config.yaml
num_key_value_heads: 1
positions: "rope"
rope_theta: 10000.0
init: "normal"
init_std_o: 0.0658
weight_decay: 0.0
lr_head: 0.00856
train_tokens: 150400000
Each number is 128 + 24 x the weight over its row's rms, rounded and kept within 0 to 255. Layers, rows and columns count from 0. Numbers have three digits each. The size before them is the row's rms in percent of the matrix's.

# layer 4 MLP up, 448x160, rms 0.0755, rows 147-176, columns 0-159
099:120109106123148134135141103132091143160115096149127107131122124105179111102165153140132112120136163175102121162136164108065124140126126124137125157157169130118137152118140123079146117132154124134142173096128115186129131122167098109115108165174131114153094154140125145158159143113137162129103115139142145111145152127138095140104106107107091110111174145145147111089166147122124087122148108157140100112131164130057104142088139122121160126137111137116154145093159067122122090132135100
093:142140124152158122129150137169097138122113128100145136171133155145151119118109122107109147142130146172114109087210121100140122139163141123111093125139136139081077161112149156128142134131114088114116108155141156152136159156109123122155119143104175102164134122154145166156125127090167126096135147110104138129143114148145121108167065091119138140073140107122137118087109127130128082135122160102133120141121093113101108115110144139118179128111142088123114159108111123123115122178075159
103:105106157104170113126144081122154158124126128156106126128100140113129135127124152130137170104147098141180105136121143052109121122119113146077096159109121135130104133097155111118121087161123159099135129086093108134122128153120158141167166083098113108141121123144126164142107142141115105137152110146086162098118134139165178105152134084072180105134144103141133096135148139135132135103112178135112106113136159117104105148100152081105128122120080140132151137097150105113132150133117122
098:114116100131144173158110136146109144172183110143152134144135097090139117107149045121110138162103140102097091143113102134117119143110143130097122118113135128159086108119166131133139124112118120099140083157133084076132120134125162131066133147140099140127149129102075115119119125128153118149135160105138147091124108126142122119139146099140134119154124125120145119131119132136093141134145088125145173074113151100107106116093179152144081119136165157147117157105087093163100133149115126
091:132161136113175116124118109119090080170154175121175190166137125133109139139147123094131106120079137149146140146103131128118151102112156137182130111145126076150115130129134148154127109128145089146149114159115094122120102106097092118126106143109130132128134117129100101151123108119131120086103100132093153120109195105124116201132113162137118099135081097099085150099152139150164144130128138151134138157115138127118163145155141116114125126111114134129158160110134134138089076145117103
106:158108097139167110116081152119174114097106129139125114141099129154111152126145145093117123154122124115093184143124099182125178077154154188121127127149131129143144148070120122117114129137140144121105127099122128109089120128108149139110159160126147151121105135151106134129088109134139175172141117065148115167148148095120130152129114148161101141107154125118168138121078114101118133140127173120139159157142112074127173133121115124156119122129087125148110090145101128132082121129122123
098:083135139139102124145116145144144138114153127143118107115153130135136165110129127097120104157193133115112132120134168123162102148103136149126091078129127134121127098107163160121116171123120085097128157133110153099113158129125148150087109137163130157110142109172119151078095158135166117152107107137158136147107125172118103086165099152137183142108139158136127159174126122155138178131147133121138133190123135142144163118144089131113139096141135128069132119163154146122136087102111110
086:156134156157114076118161104164119125115142118110165136097088141109161077126142101102103168122099125126142131089134109129175128116128146143110125131152130113160075110087125142130123138156159139113138108117133163091099073139176157152151106095109094099168145161090106140151127131107119176133133119161182091093112133164136112137138104127097076137145123164144128122114112120133136142104132122137153101155085139144126094163109107129112137154093115147170152136135123125121128146107158101
101:124071112130155175134113135102121162135113138094134137077134131123163123101149099129075170127146119139109105146082143115156145101130170116141162101114149114095104159123114117145104108119146149137137145098125092108151151148139118146117138108155148122111143153133141140127125097104195142109128086126173112131142145094148165138133133144105127090183108107125133165154165134137152072113127136107138101144120147081110151132095102128114137141166125163077095149140134111109146111112085087
090:130173112141130119104100110120148132144089147159204142192119138106136129104137112094148106084090174132143168102111175164113135143134135103114154107172101136119157107123135148106090110139148128159141139138139079088137103132137166099092162187130118101138083144140139100123120088114095123114138132147147105120099111107156131108118133110135118122120127080105150138124150136165080138110114138096122116144099141114110136153122115140110114143152107127146079135110136113158140128139078100
094:135125129115120150127124125076116089146144211123138163089127153091162102111118103104136169135153118128134115138167100128110110138103131113152139094118161148146133085117142156127134080149112128154151120161092128125151120120173181153134091166118133113169099151157165107148123126149130170154103065111112128135094118118164093122129090088153123115144106128118102136169168108142142089121110115109108172133136153127157135117147142133109128121137107122130134113136126181141156154134164123
115:146151108142181113136108126135162127119100127116150124081196131153172129123102081173090128127097120148097119127140063113105127133145126162141115143116116148132134090142128131100131111106118085132185142153108153143129045148112109139107100147076118152136127140140142146144131100146132118161156143140106145118126100159122159146132151108121135108128120121098127123149132164081151107128126122138182113118111128121118082101148134112127164097079097148126163143105119154173125109130115123
087:147151128170163143118114118107115151136134133141131136113102151099131153090108064164172130145108130143155082151156150108145159118132134097078123112113120085122120098150083109134141116105148132133118123127128102153116137111128129140172164154124150125122161139150126105135087121128150151147184109134159158154127155175163148132145170100159117115144126104120134140101129103118090085104125131148058137123055141151118117123135165131149119125173117138140138191139150118096120124142144120
088:129120143118138117128143123130138161135154090114080097151092118089150056138120150122104130082109074113124188124139115174112140149114109144134092122126160135117102096146143127133135143101103143111130144136116145122140115135138141125141182124107112091159093118124119129102121137112126126128089154171139140157128099120096123141158074143113129161099141165138169166128131118107077123130133079173156104155139057100113119116106119144121120134139130148122134156118121153142185157148106155
103:137132130137141132096142120155126137145112136133150147130161180152126119186131101088117172120161141154140109135075145131144116144116129134164145136117136092109124085096157126110137157122169196187125123099135134117123095144139103130129074090131143134158129138149104154124134104106149120089180146113114112145106170147122105129097114126186149136140114101084107135136128148110103155115126109163147127110123199155139115124110154116134101158090122106108119149127088147140140133081096126
098:121153130148140118122168158142127130167169109137114156107102158158148134121101121111122112137141095110136077105091095119136137131122131157116101132133137121141179112127139086126136115097140091140151101145151143118151122159155120120140140112116171102131157166167067136172135144114125123116142181123133083155149093158118141128171132085144091117147122071072125134152136127121125117137137136148104147137138167111190104128177140132117091143122141068098120130164141134108141140146136085
097:176146152099128135111102105098137138122164131105161152153133089134179124129185119154095148146152143126072176110066127145097085121131086108142107166117118143102125131130138147119103113138146146075123144151156151134150160149147141176144112094108130089155115123151122139143149133098133106102148093114111142096166082108154143118147151120084140104134136127112138114131152140129136110104158093125092148103120088160137138128136149148109159170155116123121093115147106114125144109135149177
103:152164117175127116132131111127126141113186128106099151147150146132091161113154136127135146124173143095108143121116155091098145121132168113129162135145119143122133184092140129183135104110124162137160133141148120140110123128169113157140099137126100162061100123159112098132116092127087091122093091102122117083117164074154149112125140116155147095178085135133121095119137109115129139150144103096134127138163125135143140138125154150140105131135148114165149089109145097124076163128136126
101:149137102124059148096123165103152123141118147113156119110171132134147102146129110131168108122102132141104116129108162172155150145113154073090153154138150134116129109161098122107181152158122120133093104110131171124138134131097147131129088115122153104178091132119096102136127151128113085140139149067159190105110128134074158161098104139140128074142159121096149145141113135122142128120119126076109128089126144139111141137142094122095144136129149108152117138136133128129108097114099110
097:143099116137148119131105146086098093140142092151125147150124165124112103115144123170100151111083117086095115163091105130138143153147090119137130137103109130136181146097123121119119131117105122133076099112134113137155117154104122122154106115089093125159116135093119140121133141139157106126173158111111068131125127103091140108145121096107123140143100170127136100115116143118109126166120107163177085126160133137168091100127126077155089089093097151092085115130129157131116112165114153
102:114157139141140143145099158117143133107128131100138114127136137154133128116165137128125129140161120092154162100158118127123105125135144110165146151118103094152103095132142124113106151136135138190116158094142122084144155121108101123117121165144185155119146122133082082139128124178174135145122120122140140127157147123115100099110124077151113135111118081128114131086173145148157084079121126115131141150105124129123116067173167132117078117162152110119099141111174184123125108170129105
103:155120088146152133126097155138116121136094121121143145157128128121129147118148096121099080137089197135120104124173117104132093143210113147123136105161104098136143143104129110085130117103125104114060111114132161120166123128151168122131099145094129107145084113104067133158141146139133139164119102123104127151127114114090120135096087122079125149137136120118178146118142161127113144125133126111131086118151127109149135115124153152158146092175139148146080117132130128127136162155099142
099:133092081077085116160124105099117107116168086114123114096123129141170107129142159106117117130123129171127162124112133132165136118153125079109109061117130115137161141163113169146150120162165101123144154137156104126163170135116098109107138148146086125127114118134114105129138152118108131149158112112109130131112152103129138106124140098078093106210146128109117105123133159139135136134102151102151159100080131118110101140119097112133060145114139142103142142146143145118105141091139134
097:164163125133111108149125153158121102164175131097162164082152159193099131165149122136137086155089093132133152117140100141106145105172114115140128102147125137137125151133158125146115142156138165113130077118090185108127084147155152164107134158106150133121113094145121134146144126155077155130111144102125113102140153084115101138108117151124118140139106127142097166140112105098134171086097149152136155115128100126131155136149091105123120140153112144122111144148148161102146102101127090
112:128140110125076121121140135161133124139120128083165171132084128148160140132170129106099133149159131132147097077121140137105143143146108123157138136154113112125119101126149099136141125152148127152141150143077158145127155075146151105107125175100090160159145144104128122154126141147123167118120087132167136180149147157112092115143174123095119112151121125156107084094103094154126135124142105127137142166129096111140101151115113196093142145145136099148126120076156119101145121139125177
093:119126153160121150166126104163176126144132161128102116125134145105086169133169111093129096087128128134133148134145161120139103146134171110187119104102153138161119132174137141141115131130160126175131131129125115118107115097167098142124118143147137145138115126156136169144109133128142171130132089160171102132126175163109175180137119103126162109138107150159110128138117131132148082140141115146065124091074108130139151143113095102160116102145139151143109150153142108109073137119138101
101:145146089129135121119169162126131126142154150157163152104141142148095086151121145099144127133102094142100153115107161112121141161115157143126114121119139119174135099117147166095106163159130094133102132141106128117097118150152103082083124140148161135143147126147120152147126142128147185141085145098129141168143143138129092131121117157155131120122141137128125134100146072134096130079155131116080088145100165170136126085138154115110118108057121111130147101180159156150097109114121118
098:137158162139143124155126130123117121108146125159111132087132111144155120146114195121117120152127129095084155141094107165148130154106113134117116159123144117134118140146136125092110171133134118144116122148111087090160134125157086097142164114153122173134103156155121131152105076161136152106134117143102092190104129116103148119156127135147134117106126095146088094118150148166126121121175144096097099103133129101099210122120133107174118130108145142091163117133147137133077143147154120
099:119133125120144086097119132132096104144127105100127150085112117122099149151130143086140119173092108110112118124139128127134113126158104110165122103151090136091124126123164120121122149141140148129106141103130106105136135162098132125104125154087112119170148113069104088172117123112181143097133154148148096140115097162153133135151079126150114166142107134075148151156143088144171142121150127134101155127124147108152096118151082179124138117162150125132142088164167145177107161156150110
105:156132137170119091135098131128087177132125057130136131177109133140110122091100113120091132076131120117164153158142155097161137114125126123175142116123168102149123152097162138095143157102134139129128146134130151102091129121163119116168079139128092109130120158119136112114144112104109131168085148127103155139135133124095145162172080077143126162143146134183101152121137141131156120186120115124088151091130144089127095126147119110136135148152126138154125109107129132124121118142143156
# layer 4 MLP down (transposed), 448x160, rms 0.0757, rows 147-175, columns 0-159
101:172164099127117115114110168123125156136138136125131200141156139097144103120155116141140103147101097134147151149110118110129152132135114084105141115136169129162079158104163134144119118132121147129134168100144127120120117113149123119119111110133139075137104094110140103128140121132188145161133114146141112114098105080131087173123112090132104130094182160183140080150130129143148139116142125159170099146145148173094133116112141169146115119134104098084134158112145101108119100145156104
095:171131107127149132138108123132114138143130118127146154129123125112114139147144118147137103134161140133086132107115121184136143094120115115124099153114059159104178139137138163116129126171085109118132123108164151135170091179135170150120147094137158098120122117139121137119148144115088154107130098132102149152109110160111147182130147145062093146143116112127169100136102122146121170142101120111091137112148124121122135153164140110136168105120083149134153156132201102138104130103114083
102:129103141116161142151150142137065128134103138165176148111078152068162158113112115086099149118116134114147107156127108110146126110094112094113123133143127139126151125105130132124132134166077136140159129091111106109139120101129143133141128099103133155176124114094149117121101138129118172125161127138115147101160139091114120113093119123062169118169133125132140145115141151083120138109079153155146089142117133105075145135122146109115168098086091169132154114137161108148118145116156133
097:109131144137114096147131155136124159156128133146112141100121134115123159131117168144168169138131122140120162124153107119152107139095162121115110152122141164151108134131133146097164131096150104125110133105135133170133173154126168104113144130126114119197078097146123163103171099134082137147087125138135168136116117149118140148143146155114068150132131092095107135147170148158130128184139119088170153168109119127110120080126125128150134092102108129097128078140122073119132170152129124
100:125129113143141133088108137103103091148154128151163137150139120150141139136107137117139098113129154135200138158118083123158149115108126119142099088167132059139168137168140179096159120115117149127138104152116125125149132150142118165111134171123089115130116119099117089190127133164107143090084072095110124094132144092119116161124117144171121123113107110099135119125148092119146134119099110150129105179104129125144160117115165116146135120135139134099136163107163149156147095121097124
105:131127145105126142147154157098084110142152145118106167088139119153110147124106119129136112137149111102155123163171094106144117098146166108146139124089144133100133145077120148146162111125132102152123159133139110167144090101087110150087124094131119144125149101128088130090120107161130163077154132134091147122149164108115121143164141100091152141100146093142125115183130083126079112144120122121086114105113138200137145109125126179110140117118101145120083116142120119156095125124105134
102:149124136150079141163119135172101100097160119150074089124117116160149133150151087123105160163169164123132113101138185104156127124125151129111097107155142143083141108105174157104101183131119110119109154135131157125105154118116107118123136148173138147151118099163129123091088123116143122155126095099165132144107113170101105083129057128083163112108112155134123101169137113135109143140139154148123133162150136138135135127127089133105157109127136121114124134126148115093100111114130117
089:168097110113125097114139103138125164162167115143132087124135133126073149126103135112167107140130117137132148074154105106141138113152141125137121157126084099136101116139144159139078104147131149128146160093149096139138106125096106106123094131141097175105102132081107146147140132094129159117157101148139099159134134106083119159127112135151114158082115102100099120095113122138147124137144082148157141139132133129088102180088144145133142119120134161149121124161082158073079129138104108
103:100133091118151134139157100097066126120114106158137125095153139158136135120148140140121129119156108159128101178126109142161123169130161118086163143108165102125160146127112124142132140139162111146117102093116085127117128159123147124141058086079146124097122134122113135157138159151148134120104103150126132117095162137154116098117124115101124115138124142168114133121111126094117105167143076118105154143104163139126157113085096136119170160177091164073118147121110142134143132102109085
091:194127168126141151153113112106113150137120149141132140181118104118102139142135132096116102140116163138141099148120157095135130113179113146136068112143137186098153103139118091091150137103146138144121169098188105107159130119138129103157138133112137130116143116144163091123150113169097100159112137130129126123149098157151109127126167143108148142120115095082139088137125105153112179095136113109124183112102163141109135135126104145129127132105128132135091180124177095152131110120153153
098:148124111099147131125117157168097104130092166078110133101095151165119162132121138124095150107144111077123113143121093128089082142130110111139177113140141117070145115113132117123111118117096126178103171134149144128126122103150142182138154100130127088141125125132148146136133150156123119161151110160098095106134069124169129113145103151138126133131118119132150141140146132084101104159075141101146154140109142103139107119131151082099123102134129124115146090142119124207135153100102125
105:147109141080147120097109134141149138164132097132168142147130116126071125149160117130148099153114148141126140126107113133082131125123084110151132150131158098145135124122113165125153110153109141135130110146131165185154070115112127080138074136162154123146163092119153136137134146097102143093113105212119123108092108134102086132129147112113119165137135164138137138139143122171134103145097147157120128138109120095134116055136116131152130155169122127160090139099140165119129137115116137
097:129123109121113180113182108149129153125139122089095164117129096126086100115175125154117128111143057136119132203108084141085151138152128119091152110124143126130140110142139112116123111142152147141147143117154160169136115142140116149088153138109118137156155122069181113112156138149093135152158115117098139144142161126140139106112139136110103138107142077147124116139115143099140104139087114130131156121115150147109133091116156126119155124175121137107155159160126139142149067081131131
094:115108117126100127163141122104122148160135123117157174135116156111168132117102141110151075168079093176093161158116126120121113124153113124144128105131188127143164140135127133097105150072120159128131089117155143178133117108147180150110144148154102148093122148147134128078114154102127133120115113168112123136099125139166104122086125136136077059104126117158127120128115087146165129151153137141099140136143136144162124122119144121135100127103164119143136114124140082099112134159160161
102:107132136102136109149168170108072099146147104147106134136150131083109124107131129132130117105110148109134168192095118136121127129171121158160137108107097155154075109172136147107104154138134111152084138093127092169145154119127118170138135103144137118079130113159109087155156140136108123150164096169141148100105085095138170122113098127127140105101168101156099097149122145130099086143110178134087122154152112130130138139144155104121153083114118131114129112142129136122152118121134129
098:113135066128100106150114095107113111122131141115120113159148142081158141138147162137171096125116148138088132151131137153166110207127139156107122137155086123107155133145130092107090124097171093160107093149155115098134129173082125138120119142171140101113128161113137125162161094118103130135176159102128140132133117125161139156132174079137081135158146106108124152141136119112148112162123105141149154122162119128163138117134106121180099150121152107129117089123131129105145127152113135
101:120144112127106203108118114127138132137119110084117098140132103134168121116109110158108139113127158110104143144150128140149107134132143094132111096080132092108128092125108136105091116097164168121104097154123094173122154150136133144152077065129145084135179101132117102089136168082119128104151103122127132089122127099110127136114199115122151122101101069136106149142137145125145138124111129115119123146106138159147123119145089155120131158121130160135147112144124129110126123167193132
100:112134119140157135149114131162132126158120119144133117144115172135094132106129175087149141103115104177139144121118168126142117137098142120084109140152065143137135071159117133120105145158120116141111127139121151099064062139087109138112172156140099121118097109068124140138142155136108097123098102118149121156127122126084168127094108125142110102112127111152125093159084111138113066144143116112129168115136107138155126111101137140160143138123138133108122148147129161122193094128131141
102:103080164136157088119170139091094182159129115153128133143160097133118133154185150054113141107141116146100087153113095127098136145111122130118132126141176113147118122146133127166134163129090142121112139131148169160100099123155142116114146133097155111120139173137133142118121133134127096144113155158130138117125131084142143153128109145119151135140116185125102169168180160143148145148179108140134113115133143111097158132179143140106152159123123125132124097081140101137159135139102127
098:125138165123099088113080157121093123062128135105121136105106162140099153148143140118147154142105155100178112125106107117124154112139158116084119130151138165150143099155161102121142124097111085138108139077107117100132167084165113114156160144113102104141127123150127131112120136105124153139111094106122136149095096142141124094090141170139142127111129096149098132153112149128125151088101120138062116165109148114105168155117114151116134145114154114083149133104090090155122165112128134
103:166098136126123115141140131090109189123109152110141155143124131077118140103103152149099083121093099097112128135080159072090135129122132150143155146126149152162118120139146118124165122113129114148176151120099137087139070120086110123170091149164115105131116161105146159153139125140126101147160154126138158100125167161164168156145128130121168113105133139129111100131153088141113147155162118149118140114152090120103145164134126096121104154158103161118127126118084154101152128146146124
109:111123102119101128142103119151137123155131147132120139116158087111143129112119129152112082155128137172138110147134116149151112117188137119116131148175138117114165120153110165117137143102116129082092122075158137192147131144193169119125085138128131135163103107128104152142147167143107150108125132114131108119139113118113109119109124117100084113150151155063183095119131132106143181143139138131122121137117132130141122113163130175169112156202136112133113146123140087128152168113115123
097:177116108058088093165136107121126162135186113093169119107160156120159118105136176097127139131104107139152148124148166119087135122163114092095091070141078121184146112107098140151145142087160093129142126147154129166111106178138137146122133127151102156126135085127129118143132120106140105164132093130141169156141124122129140128141131116113120109160120122124126104150123114154159127134114162105127163114100127131121157164115113098135104139099132097136165114157113126143100126101132128
103:173146129127147096135133194146092157155100135137130108100076129196125143173120151122132130172067100120131125130167114168106161097109068150107107118176091160137119159113157096116102132116154121121129086109175163132118136117132131132119129148107148127143113105143143137139117144131108137102095123118109162154170172116106151134122128161164140114129118155102098123160142094103162153138156136161126146097146110107145160121145133114143118166134123134136120146146109162150117147139098130
102:146157157118121122118083097117123101137161098132132141161090132147122132109130126092146134138150123167124133083114164124100116117123104114087158123126107125119161121147128164134095084120137140107091084109178156123146094122158101092160154124129097115129114112113138106099151136138131158121132146159121148169111124132152099106138200134112130070140115131118129099133141100175141122167179156108110150114174158130110125104087134163135124132155140148129098090068109152095123160136152136
102:070125168114140141090129080142102088111135112137145150098124114146156119152083088148160144074111140146134150110143153154137167126123149150127164155098116136137119115152179174157156142134119132140077087126103175089128148120150106142144141145148087116131154140146084116169171147070142148119144118168161169152123151111089118121104128110129120123142149108120156136102098104112122151131117126163121100109115104096158103129128111152146142119124118115140134114109131102123080098135128099
101:172161125122160119104148122113138128136137129137159161108056115116185142138141120145154152117128115077114131162105109130148182115150092126142170113130158129162133124149150142123150127163092133142136112134144131148134129149127137131108110101174134098110117121130100118131141132142139102129096134173145178151114093108139128153174114140141119089116150122108142145092142109092072100141129106150097141130147119129122110125092169130119133170154130168175115118110158130136134109151036112
105:165146127113157150155121113123129134071146138127124098073167154141157110146116153137148079139103144122145126120133149131116129152116111137134141161091154130108131184137168147100146142125119100165085142106134153116137113151122136171165162119162108070120110104103110138129141113159084131127139121133103114160094136106151147136134132193116146117086147113110129139140149145135086123122109106115097140116149171046101143136108121133131139144114113129121151133117074105180148140133084126
104:113126113141088152106114131155127115147101128100095143079129120109126164138126109117124072151119134160122103125146109132121097141126107105114106086091103112130160137130121138130119170094134145106086152129115141095156112172105124079161159118103165098149113134097124097169110155097176159123134098145161083138113121164133127127150114136185125133160114121116181157149162101124176153116168139132137166157121156115117154119124095155099099144117148144129123118169116163152112161142160133
# layer 4 MLP gate, 448x160, rms 0.0761, rows 148-176, columns 0-159
098:107130152128084130096130142160130110102086132119160152152127159154128125155156127150114147148124136145103109128155137147132103148158118128143151127113138159088152151116131137122127139109111116126113156135102122148099112119105170150160102155143142115146135104156133175129106110089157129083076106116137143146115178128183149139078088106129174108127123139141114155113120134164112153121107148084131107131161105140102127060106136127130179100154138150121128126128130110125064115154049152
099:153141174154153115100124109102144137097118082173146083123182140098132105116096159129145179159143158141153152113131134154154124101101146152088119137131111154110113122148138091106111142115103148149096128093116099131115146111118119116142145127133114096129137089114095154133148116125120094135106111099096147126111126157154166091147114139114129076123146130117132141106105126123166122117071129108161133142122109074112118140102169081073138086136129132077090132121095148145100135140093097
091:120142121105141152127105127081121115176149141125129114088130097162156109147169068117129167134075131127101128176149129119121193141133147153127135109105144117135131130174140079125140138115112165131132114181135138166116134144107170148100123124141121125146143117102105080141144143114159139118144155101146165129134129106120099135132129078133117113130108144116114133122112110135072169141142174163119139101141112136126087095112110151134075098182150132102086136146139165112109165152125126
093:124081142101141122118143135090100149098117121166078127148101105126118112106132173134115127136097121109121167124124139123148120114113114104150111120117086172117100138149119110136124172097130128096102113126090151160130119143117086129134140093086156120099154112098130131110140164126163151161119113109117133107167124141118130098122154108119153167139154169141121148172108108111148110127172106119098071076134128141157087147176080127090090107097119115167120085120120102092102123124157112
106:143154109146118160116138158113127099139115112108098131133116115163125140097139104106126119152131122098132139181117073128117112121120153124125142148151146132127169116098148149135123103103112121115152128132155121173145060135104119157164140120143125146166140120112100107071091131123100169138178127089111159096137146087098114128182133159110107125082150109110130105142092137075121110154108172130105155140136136154141131117104104191168142117108117112156124115154105152146112097123168167
095:093191111127119121121114107143152146106085138098148090152153119123101118107142138106170142102186118114127114169159123160140111135140159124093108153124091153156120128137123100090137149081131134134115116153102108089120138113137118159133131126088125129074127124132091094109132171166122094116121126126101134183107150161141082081128154099086148145117149144126124145065103118185120131115118126162107114132119131118163166116141174152117152143162147156131097124114105131131122119140113145
084:109136142118149139107087142139124158146151147138086124121117155110148158161054215138098141065129092147092157147150168112100136110085107151134129137116132112092127121123124154088146154138132140141144148122122106157098163128130160125088121087111196135089142168137137097118129118144124146097126140124094091145133090111124115134125119154127112126163171104147121133100160117146101132122120126154095105101119104097145139157151135113111116131141160123130150108086151144147132127129099098
096:096136130147087152111164122178133162087127120133143115144147168097096104145104128128131100118111130140122134124135129155137088120172095112068113167118113111121120137108122161100138116146148087147083124147120164106111116136133127128126104179087109118151113119104115081104126101122101144172149132122136138112118100156111087111104116155143057148094134146150172137131075127144125143108100105161087133171102118094134152102120108142158148095144124154172136154115134130115125120112141174
086:171156166133159140115132140127146136092140144116145098133108123082118118138134103128104148127107135140098151146159140128109110141117135120133097122131155137131126134172088113140099102129157107125118107156122093123115117110128158156092125127145108099158104138186094077134119094123103101127081143101138098166121088170106133063173114100107106129133159091179146124120095117113111106131070137161113142140098129099091107151152112168149169129151134120146152080129172139107106135138104127
092:151122092120135139112157099117136129147101147093106116109106120155140202173157164101121114131082140104123145133145106134142104112134124111127112117108116107126116152148111126112115146113135130148164129132094107078173141115143117145095105114130172128141096076094153146134136084166104131201129138165117124111140102129177131151108125108089172083111121151087151117155146124086107096173081153136124108132114141106128144137104132126133102120127141130141135102120090116154095087089122139
114:123131146133150135159109108085133114145165131111099135148126138133189153110130164136109176152148135162122117085089122144103121081187088108146122097144124117129123106133115129115109135152127088104166126109161091153100117135067118119121110128151111123118098159146108139133103085107112107144138154144151158101145117119145096126142130106172139108108156088109110127130149150066088129089110140159112110105131129135095122107096136149165119132126112142095134162163087085123126103099149091
090:123145133125157131099066162166107140142152121112116115133100138119162114097135112142201135113132127138144101158156125087161081131114098095122123115131120087168112139119159117152112121108126131118131118089151144153136117167120151109196133137171124173113117127139144094111115128117147163114144119102143117119081157125077136148144147114156146140150124152109144172125135122117140078118167125118142130143130186137137104068139147146133143126156108118134111184120159124082138141148168136
096:101150120155116119170161123095129137115148128146131153121105080138151125153114104120134149109087172151138090127145129122107158127098100132135114099134157117122161129135150114139108137126126122089104054126135118135150128104114099120149119098201108128115163146154133137114183124155094133127098159114129057086126152111157131094122154105101117101127090126124169146127123122133137191153156142122121149087134107135164112131111126167134128116121153147161139075137150085100145119097153109
104:113111131118131140098108114105140156132115141114102130147091134179110158137167149107121101101148156137128128094182114099111121134098111110108145120113147124123110136117055114118125131131123100124195079170115128114141102176151121178111159089124157123140114155111097137069130119141119145092154091158148103179114147114145088121135153088093100133132143154118140140127147133097145174109123107125132096102127162151119142152141175132100088121101137123149119114121143177126109155140120119
095:109106117153142172149096129122120119119153140144104134143104148132095155130155085134133170107099170147132134136129166131147154185116123139116192130112175124121156137090132134120139134095115153082131111133112111100121124152096133155068111074121112139138132087096146139117116129100149095108134072139138155139087175131152126134108113091132136161140134185144125131099136129148091148147100122135123121110119136109110132123146151094107092129148141172126176170073128119156138100141105144
125:127111130115129179114157127127142151145112092149095075140117124106102125101133107157142158147104151123149101161186112129147140126149146094147145078112112091133117123115119116115113107095136159169138096128103094151137135125109109120150088054121135097101154089135130118098127141144129122136148115128107069121118157083074120141134177134146132156071096105124115142166101130112156121094124114116145137122109164093115132086121093166107128116142162142146133108141126158093143141120162110
097:142166140120122092080121115074086155158135123081105166121135137116128140138114122138101124110130143083143095108128151130122111146147080125105140148125136120097095168091155122173153130113079140115113120137161152133122162143161125130123142154115106118113117137146142133142182137117138162126137112114115087105107153129151094135134125152153131181114105150102135154143151136096126092122211149134114077154162153150107137107125150124123082117121116147169159155146107108133124153122089087
110:136127084098105157130101147132126078124150136129150086129128164072150097118120138139156110165076116120129127114118155177146117148120106070164127135162108131105143123101141155145122111127153131114130122141123118129166177110125160110104112134143121130136113118109096099151143130143128107104159093082131134107100089176129150123085130167099161146084127090125141102137096117111097138138134129086112113173090152132100137160111113164124118165175132098116109122166095133095122118141086123
101:092136151134106117126082133160124175132130139109076165107110104119112176159130144095134092152175098149165109095160110086132105140164143112115122146120152136139134108142096115128139106117112086171099137104125156087131119125153102132139120190132094149155156143150143108091150118127102174132107109164137160139095122103129127123152129147144163153189104134141102131162131132142139131129136106094140134189109159112159129105117088169122118155121142133117122146116119118116156155083155117
099:102117156118169107135130153149104137099074108197140114117109154136102132109102146142130101127164164150136133087121127147166152133129108151120128131132134122123097170090144089100126142114124145114114115147107108112094137138165131131164188114120103116158153162183113143132144143146101126118137106127148140165127131143141100112119106152120156139134154139112118117107116121158076129098160084128125087149141157126207127126125149115148087150131155141101116137085133143147163142153084181
107:131112105111190127152101118143145134133108116106132118156098131149127132106138087127119077109115175106141174131152187106111109139152106068152142119117086100161094126080143134131147154158158129091129135151132100120115167123141113128114141122132125108105140152174131119127101163095172132137115116169113157132119156106130155151148121125126193147163172117107113137117125129143145125135153124132142136128152139076108148087090142152115093104153133115105111137171099128090085090108143118
089:086095077123124161144159162146116087152151090148105126100142098118138159113139127108096101125108077163118147133161143155145102156115151113161112113127111101105107167194137156075125144161162096125174144141094156127129115148136106145173130130107118112111154127126095136103120140139167133137154118123109121131103146147116127106164082134145131127159124123174123115106100115112116144141144086164118114119088119136143115137153086135135096114087112123127104102120144159094100146089134175
094:121124142143173132135149104127120074124165107106152130119125102120098113087182127108122132121132079143140123146123128133141137168151137109155137128081149134177141165094154108123149142159127162115145147130102125080120135115099138157146154137136105121126167154077142113105113086134128121148161153125130149170073123129143086137125107116114082122164145169152116163100107134123120127129116098125110138074098086128143096104101066119132113109160088116148109132094151123129168122095150123
096:097104142089173125147145121088166156119153120161103129141114082083109132061122128162142132100132159096143148147139128124137141100149076137114122144148155127122124116139148162122104166135127127113098108171151097159116139154135173121123148091099125133135148116143170128125121176130153106106139112101135150107142073162156115111130122149163151145129163123137117186113117130135144130102125100133088113075154142115121147138104153118166095097109144086094107099148106136157100153135096121
095:142157101089182146105105116073125139119126114111132133135107135115144085119118172181094143168151132145127126134096099106144170149114129162079100111148114132158145110095135104132140160122112166161109154136132124092136118130110144097119126132114116132116156125117152130089146132107151081116121168101079139154142124130144123132145152139141129146080133131116113148110129109128128135158134113156171112180160116149133104180135173124103098138110072111143125095159171150125145062124136138
102:117157149141136143126101115148107137155106135127104120120123145103101122111141181157126131156152121103176161113123100139123103125170110135110127143091150130149127148108080095153148094097114130114148101165123150125124156144124106112147146128065083083105122173093128177128104113132144146108160096142140097126154171133133159117132159115117130146147144167133118136177123160127099123141104146155126178142129122093099133170121132161173133086078151149140156119075133137110123179113131131
095:144147078133110122141149114101129144137173135108150116133157133094116143116124111134118068113120115111169119100110145120142105136165139085149121121128108138134128181133166135123108110108098124117091146122124149172107150147089139152186158149113133070118153074097152144127167162169135105106165167136118133099094138123162121111132111115142161168138185151121146116115134143127137159156091117121109177110111117135112128161114155131102131173124097116129153164133111115138121141153078160
095:105106094145065152177157134115175131154099156130142147102144175142113120123145126148116111077143163120118149123132153157117098141110131108116153133137106085130060122177080137117133143114149121150115149134086178114147099129111122145153136156147125105124124160141096141123154126113126111131126115114122101130085156108141118134129147154118151086145141097107115093147098108073129134154148136129149100133132121190136138135121160103104099115133080135154064128120104117130103080137137127
108:110109116095142137120131114097115148090125143160160146143141141115177114129158132109160141125134167147138135061099132105106152141126136119143124146104123135122153137134141127126090121069139164152171101077132113147143138116186166101121123103138150094088092156149140174157090115105099128107110145103113175085135146107139143128134127106138130135155097141064133166146145111142127118140109155079159149136114110098147083143114114142101111126148139085087119125168107136122132118098150154